Weights of a small GPT-style language model, trained from scratch on English Wikipedia: vocabulary 8192, rotary positions.
Each number is 200 + 30 x the weight over its row's rms, rounded and kept within 0 to 999. Layers, rows and columns count from 0. The size before them is the row's rms in percent of the matrix's.

# layer 6 MLP gate, 832x320, rms 0.0409, rows 607-626, columns 0-159
091,190,205,241,174,136,156,214,194,155,203,170,194,238,184,185,216,211,188,196,196,251,159,250,205,278,191,192,213,183,159,208,217,178,200,179,255,208,164,258,120,216,187,162,241,229,238,221,179,216,209,206,174,188,240,220,215,207,230,217,208,223,200,242,182,178,174,204,178,174,222,209,116,157,199,172,157,192,224,186,191,209,230,242,211,232,210,252,257,205,169,145,278,221,206,229,229,217,216,170,236,167,185,210,245,186,251,208,187,190,149,196,186,222,196,175,179,192,184,224,178,184,176,198,212,157,146,200,225,232,227,217,252,186,209,159,184,246,158,178,231,156,239,212,247,147,182,215,182,214,215,236,177,245,226,193,173,174,204,161,245
090,222,214,206,266,242,166,161,205,186,160,196,207,163,244,185,151,204,177,208,236,160,256,199,195,185,197,253,183,211,245,210,194,235,169,145,170,179,241,225,226,174,164,191,209,215,153,264,193,232,203,216,246,162,203,221,155,257,193,188,205,190,221,235,156,198,180,188,175,204,196,213,205,202,183,245,178,139,179,165,183,183,205,158,169,247,235,201,276,210,187,212,173,217,223,207,244,166,207,216,248,226,221,233,182,236,194,177,210,217,224,202,260,202,197,161,178,135,140,205,234,250,194,167,168,222,199,166,174,218,184,212,239,237,266,137,199,184,181,188,214,181,205,150,153,188,187,227,179,219,201,199,216,197,232,197,195,247,132,210,204
092,181,163,276,239,185,177,161,200,136,144,206,167,227,167,236,207,199,238,190,202,221,205,240,229,220,185,179,223,188,224,200,207,245,234,233,201,167,205,191,181,166,198,241,174,202,199,229,186,219,210,181,212,155,180,168,209,156,225,173,216,154,204,208,189,124,229,194,181,219,257,277,193,205,174,242,194,227,181,158,196,221,194,180,222,186,184,163,193,204,218,205,185,250,219,158,224,193,196,150,166,210,134,162,176,145,221,216,250,198,216,201,221,208,192,126,193,223,169,252,210,196,154,224,237,212,234,256,177,134,198,235,214,205,229,216,174,213,206,200,215,173,198,240,206,193,220,214,217,224,150,155,204,204,238,181,226,177,213,228,190
097,159,189,226,194,187,164,196,262,247,244,149,150,197,211,230,220,183,236,185,198,203,198,184,170,198,217,181,179,145,181,204,217,191,252,205,236,190,175,187,230,178,179,205,146,187,244,193,184,164,214,251,165,194,159,254,235,210,170,240,203,187,223,145,236,214,175,199,216,208,217,230,148,199,222,197,189,174,191,262,198,221,201,255,212,177,127,170,210,190,194,210,174,163,200,192,225,227,193,165,257,173,236,210,217,215,232,223,255,148,138,171,220,166,213,150,167,174,214,166,195,200,233,225,175,182,257,201,155,181,240,185,215,176,236,203,208,167,210,202,163,167,229,211,172,159,190,187,189,272,110,195,161,208,212,169,201,179,268,140,191
093,191,243,201,265,168,212,189,186,227,266,204,212,252,217,209,185,240,197,188,208,180,220,231,268,211,195,167,208,182,204,265,179,224,213,240,232,214,180,256,271,259,124,233,170,175,202,217,208,234,226,179,205,192,221,220,207,196,183,174,221,205,164,222,208,194,202,243,178,232,223,157,220,174,202,211,216,218,170,236,172,215,267,204,198,189,184,201,249,203,217,193,158,182,202,170,209,152,190,233,178,188,207,161,153,178,198,197,165,189,223,184,150,202,254,204,200,149,186,209,195,277,250,220,205,187,226,236,191,255,208,253,187,195,246,175,169,214,234,218,184,185,282,227,201,199,228,188,169,206,203,231,153,174,196,251,188,195,215,235,191
107,228,108,215,159,194,157,186,152,149,230,180,187,262,159,178,190,187,182,157,231,132,151,197,168,223,202,208,217,204,225,226,135,200,172,197,207,242,244,171,190,231,234,146,242,215,186,200,242,199,180,228,136,184,205,219,172,245,157,142,156,216,173,209,262,244,211,235,179,238,209,189,210,236,213,189,240,182,158,176,173,191,195,188,220,166,156,212,228,132,174,211,208,198,209,168,202,187,171,219,235,247,260,229,189,202,188,284,159,239,173,196,193,240,171,184,195,160,202,189,195,172,193,218,146,192,125,177,201,202,131,222,232,206,204,234,173,200,199,178,242,189,252,237,237,194,203,217,207,228,175,236,175,229,202,173,172,225,166,196,207
107,207,184,174,213,158,175,151,190,235,188,218,207,198,251,253,185,178,200,237,259,221,155,291,210,153,199,174,165,175,179,224,188,168,234,204,249,171,223,197,210,187,175,219,192,169,230,209,237,201,192,177,197,187,176,192,213,191,185,235,223,184,163,176,167,178,233,194,271,213,222,220,193,243,228,193,150,213,180,237,192,214,226,183,204,180,222,176,254,196,157,192,243,174,175,214,162,178,134,182,243,253,167,222,238,260,221,136,231,241,258,169,195,178,214,207,219,167,193,240,164,187,164,199,237,170,175,122,197,199,201,192,233,239,207,176,176,237,161,232,211,214,195,202,212,198,178,178,242,142,192,196,176,239,166,252,214,188,218,142,174
100,236,184,176,225,188,102,147,216,219,196,225,209,187,217,185,147,241,210,190,177,159,242,245,183,206,232,164,221,177,224,190,213,205,201,209,174,222,192,223,220,177,250,225,194,195,178,193,224,201,207,206,171,246,162,180,183,222,217,210,165,246,197,251,159,245,202,178,220,163,170,251,184,198,271,205,137,208,242,236,147,166,191,250,219,251,176,129,190,227,254,181,187,188,229,202,197,161,201,170,197,213,192,172,204,192,233,201,206,169,226,224,216,192,196,222,215,166,215,174,195,190,166,264,221,180,222,196,159,203,191,190,209,225,192,226,142,206,191,258,171,201,162,203,166,134,200,194,240,207,209,224,147,193,234,234,164,209,215,194,205
097,183,256,203,239,183,186,224,227,148,246,186,251,243,176,171,199,209,244,150,207,197,192,193,221,228,205,199,154,153,159,174,185,207,225,219,171,176,310,190,193,198,177,190,196,206,226,196,178,168,191,252,230,237,166,216,133,180,183,200,217,234,252,234,253,177,205,258,136,260,143,183,223,207,229,204,195,209,227,172,189,180,242,176,214,185,197,143,219,193,150,212,225,166,211,187,158,233,190,188,155,175,208,167,198,206,225,211,221,192,216,212,221,173,239,208,151,136,188,196,200,234,196,219,267,200,231,187,193,222,251,192,199,187,175,134,257,199,218,227,167,160,216,202,183,202,266,207,200,167,199,208,174,187,207,261,197,222,213,228,217
101,165,219,200,208,185,210,175,181,170,257,204,209,203,236,183,232,209,188,210,188,179,153,116,205,210,259,205,171,221,182,192,231,218,221,215,258,175,207,229,179,210,220,186,180,215,168,162,250,127,186,264,164,185,196,208,185,202,171,222,195,229,224,233,181,170,183,224,203,254,213,185,186,177,192,178,220,171,207,189,262,178,245,218,226,228,209,191,179,224,209,198,201,215,187,234,236,188,224,247,278,231,238,203,172,196,220,190,209,197,181,202,200,172,229,212,242,206,223,190,233,220,107,186,206,259,205,226,210,234,176,201,192,209,240,199,184,180,180,196,230,257,222,174,222,263,207,149,209,172,212,212,209,160,207,225,162,215,217,205,178
098,139,204,248,171,187,190,199,201,174,228,181,156,213,204,190,209,173,223,223,142,209,186,223,157,272,200,204,159,192,161,171,175,220,206,222,244,273,204,215,176,196,207,218,182,201,222,176,208,155,217,180,198,211,253,175,243,235,185,192,189,226,228,216,201,184,199,210,240,188,234,184,237,195,190,209,225,185,221,204,175,194,220,209,222,167,166,207,201,134,200,211,229,166,209,195,174,240,180,185,173,253,194,239,216,141,232,172,209,175,194,245,210,216,195,201,135,172,194,141,214,243,165,196,173,210,242,254,204,183,171,160,230,183,212,193,182,181,243,186,226,179,179,123,202,204,203,189,220,176,186,249,212,197,224,178,170,236,174,274,233
093,215,207,225,206,193,177,211,190,164,163,129,245,184,200,217,201,162,178,165,160,167,238,233,159,218,165,225,210,184,187,164,238,196,178,238,233,188,280,159,271,187,187,162,173,220,205,245,270,159,171,170,203,171,205,172,216,230,227,242,204,180,255,235,204,231,243,158,255,215,198,229,212,174,202,242,195,169,182,189,173,202,176,223,186,210,193,227,181,237,251,225,221,177,219,138,180,192,212,224,122,158,182,230,182,212,218,231,209,245,178,249,218,190,181,308,180,205,191,211,137,236,207,238,166,236,161,241,196,246,203,216,114,182,194,168,162,167,199,182,154,190,204,191,197,200,196,181,215,170,199,230,224,133,177,242,193,222,201,194,231
096,201,138,244,185,181,216,220,209,223,171,161,144,215,220,220,161,207,201,182,208,251,180,190,182,170,188,196,221,176,137,180,197,151,161,236,233,181,218,194,225,184,206,197,204,184,199,230,233,189,211,216,157,163,169,206,209,216,186,190,174,198,154,208,187,181,155,210,171,180,255,177,184,116,196,186,118,185,213,255,180,201,195,233,217,143,177,195,191,152,214,231,213,196,171,233,167,232,183,172,205,202,237,173,219,166,222,179,197,183,160,194,228,188,203,214,162,157,167,206,256,199,251,171,199,204,209,182,171,160,205,175,190,204,197,214,161,173,208,208,179,209,207,183,193,193,167,234,225,242,186,183,214,217,187,221,276,198,197,238,203
095,236,205,187,194,181,213,219,209,113,191,194,234,204,205,212,210,174,180,155,208,202,215,185,221,149,226,241,218,222,219,195,206,196,100,226,248,217,227,151,204,204,205,104,189,192,177,248,234,239,216,180,169,180,145,221,203,232,194,172,221,134,220,211,199,132,199,213,160,254,161,161,214,202,243,198,209,162,186,185,206,253,199,252,188,224,222,246,240,198,233,160,214,159,233,170,159,228,174,183,169,158,251,172,175,188,173,225,192,187,137,180,168,205,220,207,218,119,206,189,176,186,198,230,183,234,234,217,196,186,157,181,231,175,178,216,120,227,169,201,247,198,224,177,214,201,204,183,212,190,235,213,210,156,209,168,209,188,187,174,242
101,230,203,193,232,249,144,255,241,211,218,219,185,177,205,239,188,168,235,229,201,241,198,210,187,153,172,190,236,214,198,170,240,162,209,212,209,211,219,206,178,195,199,196,166,185,178,231,207,174,209,201,179,224,177,210,243,235,237,181,198,213,191,209,203,214,205,222,204,135,173,197,213,178,212,148,229,202,166,173,194,218,242,206,229,201,179,169,206,222,184,196,228,131,256,229,197,174,216,199,227,202,197,170,201,219,239,176,217,229,200,226,213,191,114,169,210,202,224,241,196,199,216,199,151,207,196,207,187,212,181,268,241,220,214,211,185,206,183,222,217,222,190,231,207,220,136,192,213,181,226,199,173,176,198,221,234,185,185,208,219
107,234,192,119,257,187,190,189,182,231,193,242,194,198,207,250,187,140,174,180,182,218,172,282,195,156,179,211,259,189,236,153,187,270,236,216,217,150,215,191,168,221,139,199,209,175,198,166,192,227,141,245,151,221,197,191,236,195,193,271,198,171,205,222,236,177,158,189,193,194,187,202,192,203,157,203,161,209,181,219,231,197,178,215,192,263,235,189,155,243,189,243,189,246,215,186,199,208,208,277,181,202,170,180,155,205,203,218,169,213,173,180,192,175,162,192,203,232,215,195,210,204,189,156,196,182,173,215,193,176,185,240,190,256,156,168,229,230,197,208,220,215,251,152,173,179,205,195,192,219,167,196,204,225,158,261,217,203,154,192,220
098,203,214,217,236,209,219,186,228,189,233,233,245,212,224,219,184,230,175,167,138,166,246,230,230,208,203,145,158,222,219,223,260,195,215,173,189,210,151,196,168,166,214,231,197,243,150,229,187,193,191,261,228,119,212,200,176,147,124,182,220,194,134,225,212,190,193,207,174,225,172,236,210,189,189,204,239,208,209,235,195,250,239,238,259,270,167,207,224,180,179,197,218,124,215,173,164,254,233,208,200,182,255,212,140,209,184,218,222,181,166,230,158,176,221,186,203,228,225,208,234,176,212,215,237,201,244,191,162,210,171,237,217,190,250,275,145,221,145,186,214,134,200,184,227,121,249,223,205,212,171,245,197,143,212,218,241,195,212,208,273
098,160,212,181,251,235,211,208,185,213,232,162,193,225,177,241,160,212,220,180,247,216,153,185,158,212,234,198,251,206,170,183,211,176,228,196,218,179,183,198,209,221,195,179,209,178,242,216,142,187,214,218,158,169,179,210,204,225,229,201,200,179,165,171,182,195,215,171,190,219,179,178,244,236,277,183,128,204,224,209,191,210,190,184,173,193,185,191,215,228,177,149,187,197,184,184,181,204,212,205,194,170,161,177,242,184,186,189,201,182,206,182,191,191,216,199,192,231,145,237,217,119,213,223,199,232,208,178,178,158,233,218,168,244,246,212,148,180,141,222,201,168,277,197,195,202,202,231,209,213,238,156,195,228,176,202,197,145,164,222,149
102,204,184,175,227,223,142,222,219,197,216,217,229,203,189,195,192,214,224,207,253,226,207,202,186,224,203,185,190,183,207,181,157,196,247,234,246,225,201,213,162,169,209,201,201,204,224,252,192,296,205,218,176,176,227,164,168,217,219,162,189,210,213,153,175,175,207,188,209,180,185,143,218,262,224,177,255,232,208,188,174,169,164,227,159,185,129,208,141,198,218,143,167,144,175,227,211,272,176,196,203,171,241,177,180,221,260,238,173,222,173,200,158,205,213,208,189,229,182,184,188,209,225,235,138,200,191,241,212,228,180,222,175,247,191,160,207,191,195,243,179,164,146,223,237,220,179,166,265,228,161,190,216,214,252,286,135,230,222,227,195
101,167,148,169,206,239,187,249,173,236,209,186,185,211,219,233,190,183,238,204,140,261,152,199,226,204,180,218,205,192,236,212,187,233,193,220,222,200,201,200,188,210,238,224,224,206,139,188,226,201,217,238,177,249,231,218,171,209,184,170,133,161,184,214,204,201,217,211,184,216,203,182,191,172,188,163,139,194,260,214,242,141,186,224,231,239,153,179,129,133,160,213,142,233,214,203,242,213,167,213,174,224,228,176,215,244,164,149,139,225,225,187,236,206,239,183,262,195,205,222,218,222,210,280,257,212,206,177,180,222,140,215,184,183,228,183,213,205,169,216,183,198,195,205,192,275,181,229,149,192,138,162,200,180,217,231,161,203,134,213,247